Each number is 500 + 25 x the weight over its row's rms, rounded and kept within 0 to 999. Layers, rows and columns count from 0. Numbers have three digits each. The size before them is the row's rms in percent of the matrix's.

# layer 5 MLP up, 640x160, rms 0.292, rows 212-298, columns 0-79
105:498463528510469502516494526529523485495493462500466451514508496460530554458502479449481524517504461465509547502507500500508487490532458511492524466492524478497530521471517513507469503510515558503486516477499469490510476494478500486472546490
087:506509494478532527471474490455532470489434466513494517545505479494519497454522530497469468515460543497507494485470506522473487542536474509475524530484540504501467511523508485508494525508530465523539541471528508516511502547564479548488491453
102:508496483530502496516545510508459508477501488464490503498493454490470526474461503520470513510508463475541467507485485473479500503485497479547535547476525442530500525526504546453501499488535500455508523457493493491525489515491468527494479505
101:461466501514528520453510499485489482499465492480439498465449481527502479518542478513492475514504489500459504503523494510483445495513492508545504461536485495555519479523502502524507488526509475532562465522455505497498494537518489541504504487
098:550475495481505501538480493520464487480538526464514499451509487503509492519509515490549486526536493501478478544503484513514465471525501524472483540528514558523498537536511508519501508507479426476469460508467486482515514514497476507505517534
104:499522505480471488507526526528467508519501442503504517549488474515511532505479486507495478474466516510503488475463504495469478567497484492515456546532536520502476474487446517481463518496523474546496536471460508503528486499492492475502506523
108:515468453472477514508478486480514483475498470511538493504525534520542476540536487526494515492481486463487507454566511504515553492513497477476516521509487477455469491507487491469499509446482492490470483468481531509508512501476515523488484542
101:527486503531545504482511489518459525555478479468501497544500485532525490535508534513483546535540539532473502490487482482499478489465501476484503484531456490465505471482500464486478516495471477508478481471537471478513500465486457471519504490
097:525538473537522514480527502542478505507536528482516479501521512524543493514493465503494530488521526489429480491535467464448494528492502528496475497514490475503473468487514506499488488505509530480487487495477550523499466488495470522492459500
104:497483468487487486531500473516530493440468451506470476475511483508483507510562496536496498511457501526479493494501517512464555494492532506532509453469516505499501517477517473523518492471470459515505508481489540502555476508514535489505495505
097:489475490493541491509497524507505511505540483475467510500515486502497528513498538510463496539529495445492481486519505466532513509482508473493498525520511501474467471552506471470481532535492512506477497473469501495522511527492516512461499463
090:557558468496507511515498529489504464476525496533492492517486487507486513481482481473532509491505493508493483501490514558510544532445559533492499536480454512536487537514483534470469521513516519512458482475530497472500536474496455516497500496
103:474472498506519489539501548470494554504488460502486503492532500496486495488502499558540544511537498484511479512511523504483468473465492523499505513479498508466457485490440497529482532499499501567488454498468524494526491504519503548551483506
092:496456486512511537478512469532504500528498524478503452526528534537519505549472519547518496541539514489516493509491514509466503513558481467532486458498473471512512466537522530501514510513486476498500476505466528493483497481511508523506522482
096:485507469466515480445523492535508520463483530496515510521476534460514493489478498498498476527496479509509462531506525519532461460485510483523493499523506523534464492539500485468509524455501526533457514466506509483532480469497470517507529557
107:524483525505510528503490503512514535457462517518491503482546461521548520467472521514480558532517504478485443487489489495495497478520466473479449512526507520492475486534457498526559517525487523495497444492492517492524421510522495524538511488
098:503500503483479488502482495499532523452473525514515500458452488475487488483514497508552479469515463555515491548544495505500478519488500505523477466514535449450513540482488505511466492475472508541519479472532487530499536528530488468512521518
114:508496500479557515526484516474457500489523480469486466497485509463544522471522480490483500479478461525483534463448496468499471488482513501469506533479492531446513489495527465543497502557511513513529536457526521524510505484521487510510518518
100:485496517523512494501536492474535489487482481442523462494488453462479515536440520511496471482510529543523470531493479517446512493481529495470484486507509544444494469500500548512488537556517508479496521517484517517478465492503508499487517510
088:503527494527524496533445513513509465514506513484515514453508511495518507467490482486500453523508478536449506486451513464585518518483513499506535525491497532493506475541477531470501452531490518495499528515517485544509483487526471508506523526
102:513522541525498510536511515487463513474478476528527531529496504527489523522472518522471463481430532516493488483550502520507483544519479508489520453494484444516495533488518507485479505495502500555500452492565516493489476513514480526479503525
094:531449484492517488470549456494496543477481515492498521547529526490501481531486478481557519493517513499503513542485505516491472495461548483553475488482494524525504510479511484467491506507531496500471506498515518516502515484490547489487473494
096:529454478471519538498490476513494466487508484488484489490525478493510494491496520516505507459502493559518530492501500492536521492473502471487468516506442556458499542520502492505467497493475500480499487551514496453524463498547488532488488478
098:515500507499485484512460478489459496478478480465505542497498488506525503482463454511510490533492491525512519504493512477463515523520551483493473493516543478483515514512533504519510485525466562517499472525470428481508478494498477531545504487
109:490457453475509510505519507508527533490476504471515512530502506509504528511524481473515530486459543533475522466498540469533490540506520442516466539500454466483494491490519517526499468477495524536549546488504475501509506492488521446535520537
095:493485447486463500486504507519521519464548480503499540472510495502494543506517460475521487508532527507509495474532527481540486497476504551482501492543477469534507490474512478468501499492528479496523438503508562557479474508494532506510539502
097:475497516488554482518498498506471483514473467438511516511514483463526489458528451483488499469536508493491525516508483496541512493476540523500471502490463484500472526536508523505484481507490534507486487476498539511532517521539513521462497473
100:470498511515493498521490512543471506512510461502526524470492410482495482478506497499490488472541505507484492493487494483503519497502479480498499475488468506485504537480477527483544513502493463515505497494520559524552510476500475467477489423
098:520458463488501470476506533483514504493510515486447491499508496512480502472480496535540480506484553508470506517529506517494482490504498502549485498507511522536458468521499520448529522536553494518557498497477496506494485509508537491493498522
090:499509494537480511535493439491485507508501440467476505540526490461444511500526512487483498508513544488484502473528472491522479508507496488448474508443535518472530500493489489509511499490503479481499517510523508500461480501489507517516525470
096:556478473506502486494486475544488528474501435455507531471506547513495504518530488519510508533517492499485490530481454548514526510499507534491461502507502507517552486460499487509467558501502491538484467470514505517512488530511502486508485486
109:511496481442510491526491477464487436477501522537536507505509524502491524494484499516554550447506522483497492466478506506512490513488458550499487507478498485511514484504511472509512513516479526505501456534495507527544449474490487502508496497
102:478471482486510501511528556505550473502508527499497458510503508513473480480489537505541515489530480508481497513530501520503467513487492556505489487458493552539502486444494483486474517468481506542477471533463472509502496492523486486474509477
107:516462506504471486502470504447551535536498544516505473505522455520482507466492485524546503491531512479475522513463500490483516529484466513491542503536487479492518532467503474539514555513516522458480497484484481509513511522512500510486466486
107:493525450472522496493530502483506468485510493463515466544533561473507567495493480500441508494528521494473508537469496478538497490498518481495460475509462506468508514521509491540538468545509518460495499484480514485460492508489513500458509465
102:406505504520509508488519463480479487496462488433493518478498523513521514496517526493498474498556550506490550486500471462552521484486457500496509515502473525496507545493530508527476458462501505457514528533506504531475499568446513517498520512
104:485533555404476492494506497523532543512513546476514462531537543519475501458477484472560501482528540490516503477528484472500498501489490472476493538483476498495481513502493504522493495534460464487494481491494492503480487510506516507498505501
103:507495479534500490512505509540481524467457479484476497507511487506515493498529519472525514503483509513544470514494518514469526510457492458503513522478432537519525487457479486489471538504497520489472493516521440485524508510541482431498521477
093:442468522463515494485536535535519509464507537537539520509461493515455547486503467501455490499515522484456487519509516524490507464481511518489525471492526497494487508498492520526485495465543463527508473470461480544488521498511507490508526452
096:492519516503486508547489487520503484450524552504521492485512448458541484510523483502482511486484512498494504507499489496519540460493531477481483542537524517501512499510494516484475477479477515491520520514534510473509513528498490517540494513
103:489499503495450466498528496509497513533492515528467537566517476509459493519453521478536521492480495492455501505511509564490519544507506531474537505535517475476417491482493497485479522506483473492462488530479475535550505503513486504469520518
100:464484528544506499524519516498437590531513483486521528505519527480491489507503484462519487465511480525470536544464474460500517494521509535496505504561525488479530513493508463527537445477469515509530520516508478487504512484515469450499484486
097:511506537503524510509490488549491502532484499520481474536502481466515529525522469519578514525507524456515496482494493526486483541487489496519493511536486498526510496514462512469506494519478494466501487478492530535497469490529453530504532499
100:453504481480496475540493490482485519499464505502492496537480493448505515475467489489557527524498515529481471529465524507530504484527541503494473508536487499478519526516500477484458505503474524501513506514495500461528530526467503461516482481
100:506485473454511479523529540505525516476501549503482533525494532488463471476483508509522513500510518522437528496527477499528525500516539504498511516470516466485467527472488522490478464494499482581526511505514483479481519510523544520506519454
098:533520484497480482536499507505519484518480538540504495495485478489529508514520522569482487496495485445531481496515479486507511560518509510479502534501525453461506510511477489486490520445459466499521512565523517463500454511508512481454464524
094:482452461486484433452484515458464475498469529525516493525449517504482508482495510518518506478507513444495485525497482502495502500473557484487502482491488490492521506502547498554519500493500477552499479488488539489432483526531454518527512531
089:528474490474543517465504509501507523504503493517493496486500481474554499501500462496477507493468541494497487512481496478472507546475511487500491503463488503491470480464536450512541489495551479481546516511516481515439480473513476506521471509
103:522474522443502497472507499516483515495492512516520481531495538503479551505475496467496449498502478492487498478481492452494471509477496506495465489462481484503500496463505459520472523539504543523537541540489526492475535479471515527546502522
094:508524516487470482483507498541476485492482566465511491572494510531452474436477521529545467474485536529500480510458491484470521521493519515482497498505490491477516502520487529501483518498532479500529523496522514544498535514516523482490536520
101:503446497524512482499531487499483532486498497521488504485497481476515493446493501507513561475505508480509495524511476453475474459482549463542570539498531498480482509491511448530514478495494476500441504472481496522465497521487473464481514479
075:529463489530473559497534489467498491505505472526507521491490513482500473493522459521501447557521461544465557478474492508530511488482527508491496489507542503476515509485489514503551518538500480490500494485482537505539494509472504424495466472
092:529497515527481466461482502525456535496492501490514480505539491483480471488490484481531460538488460521470453486487491476509502550470530527545449508493491513500501475498523461500503492455476513499490503528488537503475486465472517524530496497
107:450512527500504505484499500512518518513513490486502552499489538473459493485483521529492483525554526509453523505489493514486494508495455492487493502536482528534501498471483487530487527443519468499526536543474462482460515472486477501464524448
107:496444498499478488511506490534482521504501516492495505478490498471495503509488500490482447514524470502480524520511513480538492455486512485515562535490527482557506544488507487474516473445500490486527549440505475508507492525533529474577463495
096:496508526500520515505464506510500526541456474494500515503511527497485513477527518483489484491451477523454488510529508507525534503552525463511502483520491497505510480505501503486532516461546479499459492508507470516525484487528519482525487489
100:486411524500494526513520481545560528536488437553489508479522503507476550519537505500541469506525510470477513519542496530500483539530497525476534516520500465530502491534488488504514482520501526518508503523490472503524509413459501498508531463
097:513563472522522541522472499519500469548482502527488510481537484499498521451493533529529475485454470508504494531493453490508489519461501503502496523489523480454493513505517541506490490511468512489531486549510496498546495500457529530485500474
100:496524513531503521488537515475513477523500516499542519458483527554496531531488509507490508458482486472449469475477513503470457502496522511538511518516526436474492479489501493472543489514431495471506477494516510496507463543472560559476487489
090:451530524517509525490500535506484519494468497494528527493477484496517550486504471550490468540470549482521484497490490493525464452517509520491530493495490471544479493530469539512511478517490512495547477512527489517521503437500481531480494489
091:512480492513515546508545542486525510476513516488451494514528462478517505529491538521503521532538501476496526526435459519489455493463513494517455476534529508493485493515492460509485511531501506508489486500555497488504519515520524461497484492
113:466541462453495515484472484568527519490486533502492485543538504507480485515459509505506483534526525531507517539538525513502487524498554458520463483525420506513480486462463478469521540545475493503480509525508531480509501479483523484546513473
094:476473462523512524469507487511516502496478505461474476508472441476480483453575490523544523504492469540517529496533518496517528491533509521492464469477514523471528484481506490516495485476507510500526495488509470514461485511506518503507471538
105:531483572503531510451525464537499513465453495519526495528482493507470487543538500550479502531488537514496480521481484533549486509493529511549524494523520502484500482498470483503483464507500512468504501495519561448496488463493485480474479500
098:551525492533525510499488447511472489519513485520495486506519540492523524494480526524466456499515506496472480529490536500523516507490519533509459463487494496488510509485498479536492513522523506493554502520517461494453499482504518495510468491
101:467480490511529489491516505484527514487500513455477455492491499474514499478489468459512492518532512448485439522523535506483575493522509518516500507481463504490485511505503457501515563471477460499509524495510495489534487517461485525528481497
102:516494468510524486526548503508467529532519511477479462471507517515500525489508441532511515461475511529474532488493540506459487570507481537522463533525503485477469527504509538519496500514527494511488499531497507497489477456514446491511485497
092:533501499548509517507487484467547478490496513495530498529492484492521516505507483452478536558459493477474532504486479497513499497507469491467535525509487451483528536515467494535530490506564526513501440518539527503524464525474492474526556471
103:496474493550516513515502511520453489505491457450443503508538471479481475530513522490481511517496521472496511481529511491475522486511484546482508509484465493483522470442502510523480516508538501558495514490496478438520490509542520481511525534
093:501474508465515511546519515502487513502506483574536465509531490504516516466533505527493491489499482544544514457497482478489534515510526502512537494476497500494492504510452492523463547484492438490524496462506489484511546511516515551500492461
109:462517481509515475526458543509489479465500510469507545483521501519469521471470487509513505522468548506507505519485520488500482513506527498551507466447464465492535499485503490468543504537514524506482473512504517541499476489457506488526549493
103:500488483474483557491552513540479485497555503528467542502523511483516513529484500490496536473511499480514454523527502488490475472493501468467553503468507502476499501496512536499502540453547469492467509516442517507494524555489473500483532466
093:543528487516484509526510500511479494460537490519476509527471491490470502516468472527524497476537523501497512480507502515485501539500530499449454504472493474491478475524499504522518490512536470518500469541502493461497526491537505532494554509
086:517488512490492501514483473534520484502498496475518499430518502466573517495479526497499493532472470523488525482516521527490499510494490493533492550503497545443496526531453506489525517534572500517514497545464526456515536476498522538459535453
102:519496463472521479487468499458536506504470506519487505492505499486492475479555545488523548481508517528527492536478524508508532491500509492483478521504534473480522530506526512486483482481479507495526521475523517510501564486501478540486535501
104:490499523488527559482479464488462532453504523490497473498524518517467506506476480491474500497519501479505469576520492489467508479519503492543492447524480545482507513517463485496504503495488498514502526511495473520467487462499479482493479527
102:505508466491527491487459465490511471496454523480493531460537521491478483513509540512473453506572548503467500503498492500452514489542522478500484525492532535505494511518481498529481482465510457477472488524479516513497513468492473508477486503
106:480474481518490540497508521499480500490466503509503425480509472500529492521464517545515484537517504427486518494530462529505484508483521503537517499511489504461531535518492511482454475484525504485518475527450500501545460535458511487490507471
093:541478477502473520484486517484481452512530490536485498502534510460535516474542473496496494488474485506513498487506520573508499499503507492472521533498435498496469544524503515446490516512463450476556518500495486476480489508470521540504483507
096:520525521461477503498511462495504498520487485481523463532486509507450420470526495482540546505504543474483525515510501481541491502463447473487527535494512478517474476555455483519503529456482507510518523537517534491522522465474503509476539561
093:519517477487498475505477499457525489516499477439491487489486534495488546479519509493503526467509514488487457511447486465483488479478482514519505546495510519490479531508495531484513526526510468479496488502515519560486541554497489493530504531
106:489463542549463548509467505494513526490486504476497551508544543464495532515487523513512522482507499477458542529477477514483519485483504531501519535491501526535502515558482574519507501486534510512484456480461478539508469490523497519525475463
106:493518476484513465477480506496504482488525515481510491500525518496492517439471516481526456467549453489499487479506497547544553512474507482504535503497493497477559571521535510468465506484488453494515506503542475489473483471512521478545489503
092:520506483520503538488522496498497514477467463497479523499466542512530480502511499528472470491496465487504504501517535507560448490479526495513506514475517485481537511493545512459516534504485526471502477522540500524503491475529549459490540481
103:526468552533479499504524495521483527479494528492539519506549546476498524516526497476458530520485454489487474496488531491514494514472484495512446512482477504491489501536487526490451500492519482511461483499499550481492522480500503503518499486
099:508504513534484492506515523485496475520478498458458503531507492487485539498512520539502472500523517508474506499453512494534464494467452489500479520529512507472519509513474493529472496571524491455531495496504521521530449509490493540434518558
102:480495490505519483481477509493529522495514470522499504531490460504475523536488474509436508527480531519565521538514492472495522505509485457480487549446517542550461537501478494524470475545485507509487531497479509500472472432513515524545489466
# layer 5 MLP down (transposed), 640x160, rms 0.0628, rows 212-297, columns 0-79
102:507495524521482497493474459461564501496488474520480487473530494485471516452497500513536474527483485490573490516494468535483493490497492532486472540493501530503514488474480483526505515474503468471494508497482506505510449498501488491487480470
087:476484451494526492497508515508443488501497508466492495548502435548501498538485524539476501517480469484483536491482505488500476518490498497476459478507468490485491571516525471530518522499520484480487525497517502518493576505560517515463550471
092:538508530495529495490494473502524482482480474557488545508530553463523478513522494475528480527512466518504507523517517488512498514525494495507491495501474506433507468505478503498520499534486466529529515500499523483477497512499469517511539496
094:473485480499490471498485535497502510508527528529529507497474533490489505484510488461514509526480491468556500528501471514501531480520503483502543534478497476455479529443456532486521489514493515513490532468435528488507506486452470494526497545
100:513511494537512456493503523529505486551496485489514498504467505491489474501508521569472535498477502484516545504505501483479526490521505495562492515507532479483513447484534524499462547502486539456527510469467473510458477496504492490515470436
099:485448493497512464474496516469519521508508517533502497490535461460535488512504502480515437549478461488553477505523474478511514499531507458479539500548489519498517511500531486523495511491502466461536508488527489500523541516489509512514474495
109:484495469515480479492507552488505556509466505469475495537538466481465518481430509469473465481484519484498497529495505474506498471537502470518517488484505535481530548539454556524486474538500486491537552511525524496491501512514474519481478491
099:511471517498464510487491491465494533477525526498508556448536496470492514468502485478530506539541478512456461495502492495558538495529482456489471520510513530501485457525494501521511519465498513487502523473488502504477471489505491502523477473
088:484480497481503506510519495477549452481472492506501481472509516485504497480446479457519496472529482519490499490487512548520489488525535461525506503497493525519515494528538511479521526480516480476506467531504493470482557521542521494509539479
117:529505538539498516501483509484484477490458535548477507559482518518520513500510520487533470471477516485511515504519525511484482494514488521510471490532514493502517489470512499466516487478494525483548527523552502486482504474478512515480495498
092:529496540513510479507467499433495497533526521453505527514530453487502478504491456489565479490542496486500531497514498513542500537526461492494518477543476495531511419531497445454528501489499484516499514485492506497510478501504514505539519512
100:509495503484510470455521527516485535492526502488522501513485469481510479504500521503495514516461484480471495437494500482497479516512451513510566509486495501495515456471507524550510476490455506462479486489489507507546467485514494467491480513
108:487525523491484505500523483511550483492522531515467490490483495476508486508513471438499495481523487517523513522522510469528526520502540524482522511536492466476510486524510471473496524496493536466497451479479524470455500491474498532503476527
091:474497525503557513521523514479529556472530509468464487491454515514488516498528483520517484462527519499482517534475504525510486511500533520475477494474514515548506465478494478464493528512479536520573500521527507547519490498473520529507449518
105:503518497502493482500479505485541526488517514531521541478525511511505470493504519476491497480513495497473491514488468488512471565544520507505573533530445470491498530501525499523479477477477476470519488498483499498506542547509518507520482517
117:488481547484527473506513527513482512474462448523480493490534507495448537502517492504506486528536468509552502489526523536499512468506538546486514488470535502460475495509510495434475448534508500506521504519476509491460486469490534548520454516
100:498478547517434495496523491486507494561476489470497491505463457443492487551499490491503507499500544475517511482459472486475529523524453504467483474490496496517566501517516525509527483508493532496474488466515501510519531490523523526509492552
108:491531471472504498499482548505525518500543516536498503501479544483527451518519522478506523481502499493478514462519471501536441532541526498543499497520475532509528513519502508478467509517532512483495473490499493496504536501445512501489515517
111:471466479472497482490555530475487499506557465508503517439492505480508451498486539491515491515499496522483490443541512497512486498530515483528529512544472491478544517528507504503466489462486479512486525448496548521476507470506489445510498518
092:525508521527515500481492501517492496488484499464483466466483513560536507526536495453499562496491531535488514482532526512473504511507518522472487511507519498482464499433525507473495489507493507498472497505473452519512495480513501505495538538
092:516521517509479482514500483503537477514490507483529458508487491528510439436495510506487495526498507484497474500506464497508479518497501446467502544520537544527511493522478524497493508521506469497516502520463453526521503525515479508477541468
092:509548503511480491515538503517503505546550489450456483509540486522516510488539507505515478486431489503445461479491502492489496478494502509480480498509484499547500498520549476517507528487498502498497491546496483531512512498516498556528510494
125:476502527470492454514506550527526520505467527492529503513450514499508463498519485508495534526512477481496488487485488513490466527510509509526545505457520493497479493505496527484494516515536504520514535457480488495474518498462485449489516484
103:468487477502544471501469505452506519513534528525501473471442487520490493518481503527503470473522545475495492468508526475504554535460454501493484479486512533485547529496476540517533487491485480541456488479501476529506546469485499484506481502
106:526502520482466541517476501477472449492480535491497542472477486488480464505498489505507452520461469509502498505507550465473524521505504503505517502505560493522468509508475502498477487525488521509444488492495498563505469502522470499478471474
086:507565487498492496467523479480549511522506437513463492512528464483501454516467504499492481459510472476501498540485530486502459536468498479518506509506507530532511491556505515476472508494471511489546473521486481483463464522536480493487543480
097:459483462472481489481513500521502539479496480550509473426498510528490501487524469537503557535468466494484489518511520483517493496502477503497512488512498505509511564537544445496514503491518519486518466474497484505477472464532509471548491483
102:512494433488518490517511534525514493495486472497513480496485519510495467496496501499464539490488451470482529495507486517515495513479512489532490502481496435494529513515535507493533468512506501517522488475547478502550468494526506518510523492
094:479507520480502520493491544470447498477537447485506519516519526520511456513542492493442511484475471482498511492506496464502552499468489522472543452513482488480532544514512529507535480485501517467464516521526515531541542534483474471462520514
084:504536488531466547440507514513458479503457499479477498502490484502529485493506442498491471540506459475512490527527527500475523446492491541490491484499506500513469486499527449479531522491502517533504450521517484487515480545491500484515497548
093:459485494469486561481539503511522509508464476481473490495488520478488479474519479527525497516484557496519522503467515503424535464518452475470491509465476504530547520504512504526537483546522500482435488470479466482511459513482505509485530526
103:480477456466510520487533587485464486454474496490519536499497523522533495531447483514471516572501509507491493497497500495483500507527485469473492490499472464499542498508507520468516579552518481545500461474515441506505520491513502494492524492
098:512538496495524500526483489510508517534480521512524471532527528494499543461506489554512508547499516512544473473517503530470506496531481455486475484502474490469468508513504507506505507484483480446454519478493516481500536512526508526517499491
108:538471490522478496485511480567484556496490507511490478510544473458488520502517490518493511475482525557498497518459491473516485516483527513482501461466515485462527518499503524461493509542515501511512555499520522469531497513509475547488474534
104:482496526480489477539470496570474522483504508505495483513530533487502498430479491475501508509512485525504499510510460529475511449527479484491485496540513498443494512456469504515495497514514487488520529481546496492538497518459499503495496478
097:520495530516491509450487527521491493496498491519524494500549475535514576484521535467474517545501492492494445492463486504554509477528463492518515506534496475508491512511495487492491484534503498487544482507517492520543479490494493501498500541
104:497517541508517502511510483482488474489540451504518560457506470466491534453501504497446518467495488542469495480492529539479468488511478515532538487472526511509473438488505506511523492506502498509494524508512476496477537470501502488481492542
102:468474483480481550511494478532492474518496482541537513520509520473512510558488492483511490512499515528565508482533494512535502507522466504514523497500505486481485470460445512497502482549462488512504517471487500477524530459521472551486570499
099:530524491494486484506468498506491478519505468494452460475492524558512528530415487505487521498496504529531514471499536554533475513461469488483504510540466516489494495546500510491477502495486454519490516514481515466523481483509486478475444517
113:486529517495475514512513508537535503485548535525527526532512515551494513520518480525483472510527534495473444517509479487519526493466483504502509484464527519483489512519523490513508521465542480483484531492490490497498478532531515485441481486
092:506535518503528498494461458512510476462458529496494530486502502486501525489515498509530453463514492507573474517532491451480502510482525501463498514496520515489525511491474476485547514495510513516518484506545498534469503493497556526501484521
099:506482479469456500491487484467516509501491509469503477509496442501478520462450523535522509507463518474519507504484501532488485530508483529493499518489510501542534448520502527538504476497495514459479510484531506501511452508495510536514511492
086:516473491478523478517478460515478444491456489490536476498493499505480512502518512509491460504482439509498546508507510526506513509513517516530486455502501512503496496540497477476517472460495518479480511496522505494473469500469493518478489507
097:525500462517507452492522502494498539499496497485485490494511486524436485460496490505499467493532466487477541521535520470505519509458515501447507492523492527501477554475482483484534523527505485477512494491525542502499474499515537496478486466
100:544508523497482465496499490535473461505486510528501487515496496519477559489493513438503533520476465480521463482480524518504491469500498494530493539530455504543517445503526525475498497489495538543494499495525473550489473506490480504505561477
095:512475514532462535499518511497480500515493513480437539500509536495487518550500490507494524472493486521507512470476498477504494487479498505462490523516567485524504549484523514497488495518531533490502435539503499481502523487515465506491496466
096:499530524505519545511484480496472496517517492486506500532485525507527486558474460497490495520464490498528518443483535564498486497533496527509433462524544497545545503524464519503443516533514486425504510522478516519525547491505496496506476496
089:467542481527483498543537489521486493515517534470505496508548493500528485417513537504507497496549467495488496526506463490486510480529520495499494519563508524476506539546515519501523521486490538509495489487514497471448509487489494505507485467
101:515513514489511495491496506450518497528491471500475477495510527516495474454482506481517504512501500485513485530512519495467507492534502473502465511520517543404540517509502502514533544519504480518480457515498515534505518473544474475475517505
091:477478512470519537465521508517503529487521481539485499489513484491524485518482485527504478489455465504555530504488509499503503488516467505470513523508502516492468562468508500494505474450471586499478503511497488518531502471509503556473472526
098:490491526498516501513536495531482469480497495515472518532493511498522492561485468494485514462502464497505516498541504515517486501488472516525513482512510478491497478493500511514502488476498480538559517552490504497518472509512522476513502513
067:493593462492497470509521514480515524464514520523516456486462486468487440527490514488481541525496512527524461509522479503503530477450503498491536513509511498516485453482510523494535533552461455530511481472482492473510504527480498512473501519
098:497505539490522515487527515489544452481513526532477511512503484447513531525494496440521544480515534503554544484459508515445507540492496502494515527501477483454481469508492518471476532482462484517495503479492516491525513499502477498454531546
097:495506498487510480515498529518489475507505514513513540468570509492541493469524458507513527509480434463480489519507483505535508519468485533497482496437482509469526524509511508527517482536485534486515530498508479458467500495497518491495495482
098:509480484462544480512484513492477482473513500515503501500536543505476549536488473475484476490521500490511518501495478512481555558459521492483510487475517475469545500533493523508514511539418488518473500498526499498507491497496479506483559561
095:493504492501478504472505474513562583514485531543538470486502520457483484517510457491483513526480523499527472467492551506486520487467495499514498487484489511500493513513429498509506511473493520463484486524471533517467506483507533467468477526
083:547499537483516499458521498491483483461501504518558470492506505477521492506496456483510500503462438514501505511477536451480546517452530475512474521504531526483500564489498500517515504508459451495512487518503512492487474505526475470468507520
102:515495473489507492466502508508473520532486511508512492448501540558510507542449523484510519517467445527495516491443514473457514483494536448491496476559483512499503506539542516493463490496500484502486464512490502523479522419504482498505505499
089:524456505476502537527473448512537481474528511450475497489457510473478450522497475516517503539479510495516482493512452550512509524479485497462518512463466513498482519488487503497495503498479452525515514517513490521514493509534482509518512483
088:526482488468572484480471509510512504517529490528450508485468486486538502529477471503528539510499508542474532489483532517506513508531460463480525484519483468536478535502488469493503487508496496487459507529461479499520484500462491501533489512
090:480509555526484465525479440491523501513505500493524476473469490479501449460466499502548522499461524507514504518577510472519498534509500507499506488484522509469495467483508500516477511484465482446524475527515510518504494546510513515511496520
127:464522544496517497483519476507513527477462525523488493508459523497506459495460465490540543481488489527552493501480507512508505453511548486481478466488485488460527515493496511513501542505525505515524470479507530515505482492502501534531534498
093:517480517518462516494535495511500478506503512502539532521525490471486535542517531473501471484527513507486504445459476503512510495523493484488528468499479498526456483478474482529520517481493500499497469543483505494540546505515452503484530514
103:533489516499489521515506495482487455512528503489505524544499476524518470486505524501514470515520554514547546474505522475504521500451509541473552482459450489559518527469524459438520472473503499474503472546525433502480517468466495529503480495
097:502512496480460518454504571496502509505492539502506479456504488482539463518472497514476544482520478468505498521525470518481510486511506488440496545505493491440511503505498551494571490500531473478523489522486508515481497522528481494495496482
095:474477487527474469481489457462500499522504495482542515501513483518487511491483523524513491508458500508457542511503483523534549467499502530509464477529472513546474499487483500558493529493558533525476498497514469503493480504493486498463497459
109:516485513538511510475519501518476508525470466517455476489517539524508511526519525486504517512480511470458492506536475491499535479480517523529555524512528525482468502521518462449494491457499475500508523502492484492505546502505470518505498488
086:491514510494534517518522474494501466488488524471511483505546483489497530500510494466516511525479482519466480474476523555542481523506461506480507502452476533497504504546490504517503505446484526455522548522519509521490492496477512479532502458
099:541436488505517491502451482503498474501521495533502500506439513520490566532478474489474517536508519556488487507468531488513513459532501496450459540511519466516468533487465488509483527480557531499489493489483472516464519464518479506468450528
088:488503533472491511525491497544500509482501541470482536534469492503475507522474487480492469513519561531488507485504489557500465462467493493458480497449491515466461501486524495521497481483491550486505523562524524465522509506529480496475496489
105:531493474526500482549497502492513535555515536501539510487511464482480501477489508530488527485481523544537546500528490473504493474527537474518454506486490485501497492529485530491482520540533486524461492506546508468519533502534463526519481492
109:509512509520489511500463478463504474484541503548476505535504530530478458484513480441479472510451515512509481495499509511484482523487503505495518453522463517496520551472516516505504454464523479492510488507468524513542495493522535500514499519
091:467496493507501505496499512527481466524479463516474514494469465473496503488499528539521485507518506477520543456463482481512516542480539515517511501488494496506500465505488555477477503518526529472489530480503559480470481511459526530496480514
095:521489530511498500469524527503498477488452487487528493483481489447501543475475521484452471517508530499518523501443541510491520526465484476490454486473514500497498486496519501522470498479503553521516490483503517504507510493537514473446499514
094:540496565510500548504504526477480517470487476523483512505529490482461507509476493491495480499454524492466514488561521521517486457533516491502476499548551508473516489495485461527481479468463503517496479507520514470496490521492505540541495502
102:521476493504497513490456540488483507511482471484480492503471505523520508500519497491460536513483520463509493503565485518474477478533517506527489522516499499493528512530516463477523497480466537443533479503485546518486510484499526501513493466
104:511476479500485513497519467462558487504583494499472511487494504466552508528529525488538512531500541490482504468458466480497494505505520516479529505545469486500523482547494494519472478486493529465478508497490481507513520493504447500514523519
105:470506495491512486507511466507493501482476479471530537514471469510524461514519532505478525509487508513479478529586500485490500478495496490490472498507480502542505452546494545439490543493497491503563555515498495504469502493540483519480504479
096:476492587533452507492455478461546543506508505499494501463460492519483503473481533512450481525500513475501507473542477516489492530499514512506562466501490506486492487502476495524504461481493478457493503484483547510466524497512477539510498524
081:515492502503530533516478460493533527472497526500507490481524510510549513509489510509472509516466470492500497534511494492506510509523574509462486469476497534458495520517514512510487527488447501506533538504460491490503493490517508518518445520
091:520511474487483507473499494496469507476513489521501516471498520499495456535476472488483513491528511525491525470504484497533525523501508469511440498528515541523518546458499498451471478514494444490475539517494504508523474469512508525467539480
101:470470493551456502481514478508511542505491428484509505505554515459486495472474513489506505482482508526492496503487449496539518512488535480531478522510517517485527489507485467483523485518474480485537505524521532504511507537485484512504466503
101:514458462494524490506473491485455510483523485548499509520467500484456508550510501477498509483536474485484513495503528507514475503478470530514509492483477480504495484505483482501501501494500480537556502527472488513513480500483521527531505514
093:495499542500526486485511491518468488526542504503523520527520540509500508486485526469548517535485510452513487451549536527467466542453493495495497476513538487512506496486484474553476480534491466478497483472513510510454504466515505478492539552
105:465502523468495483534491508561522500530522505530490455520466517492538502482543521493489520463487543484523517526478495508465474462511517517486465460484525506475522543482479487506498496493444537509525486532445467481512483457469502536471516513
102:484518493512493488475511478488447513527501511558469508526510509477504431511487501508487521499467487552503498517523534507482534483487529539526501495519507488517474502497468543517533507496498480531533519499501480540488502462500526481519467504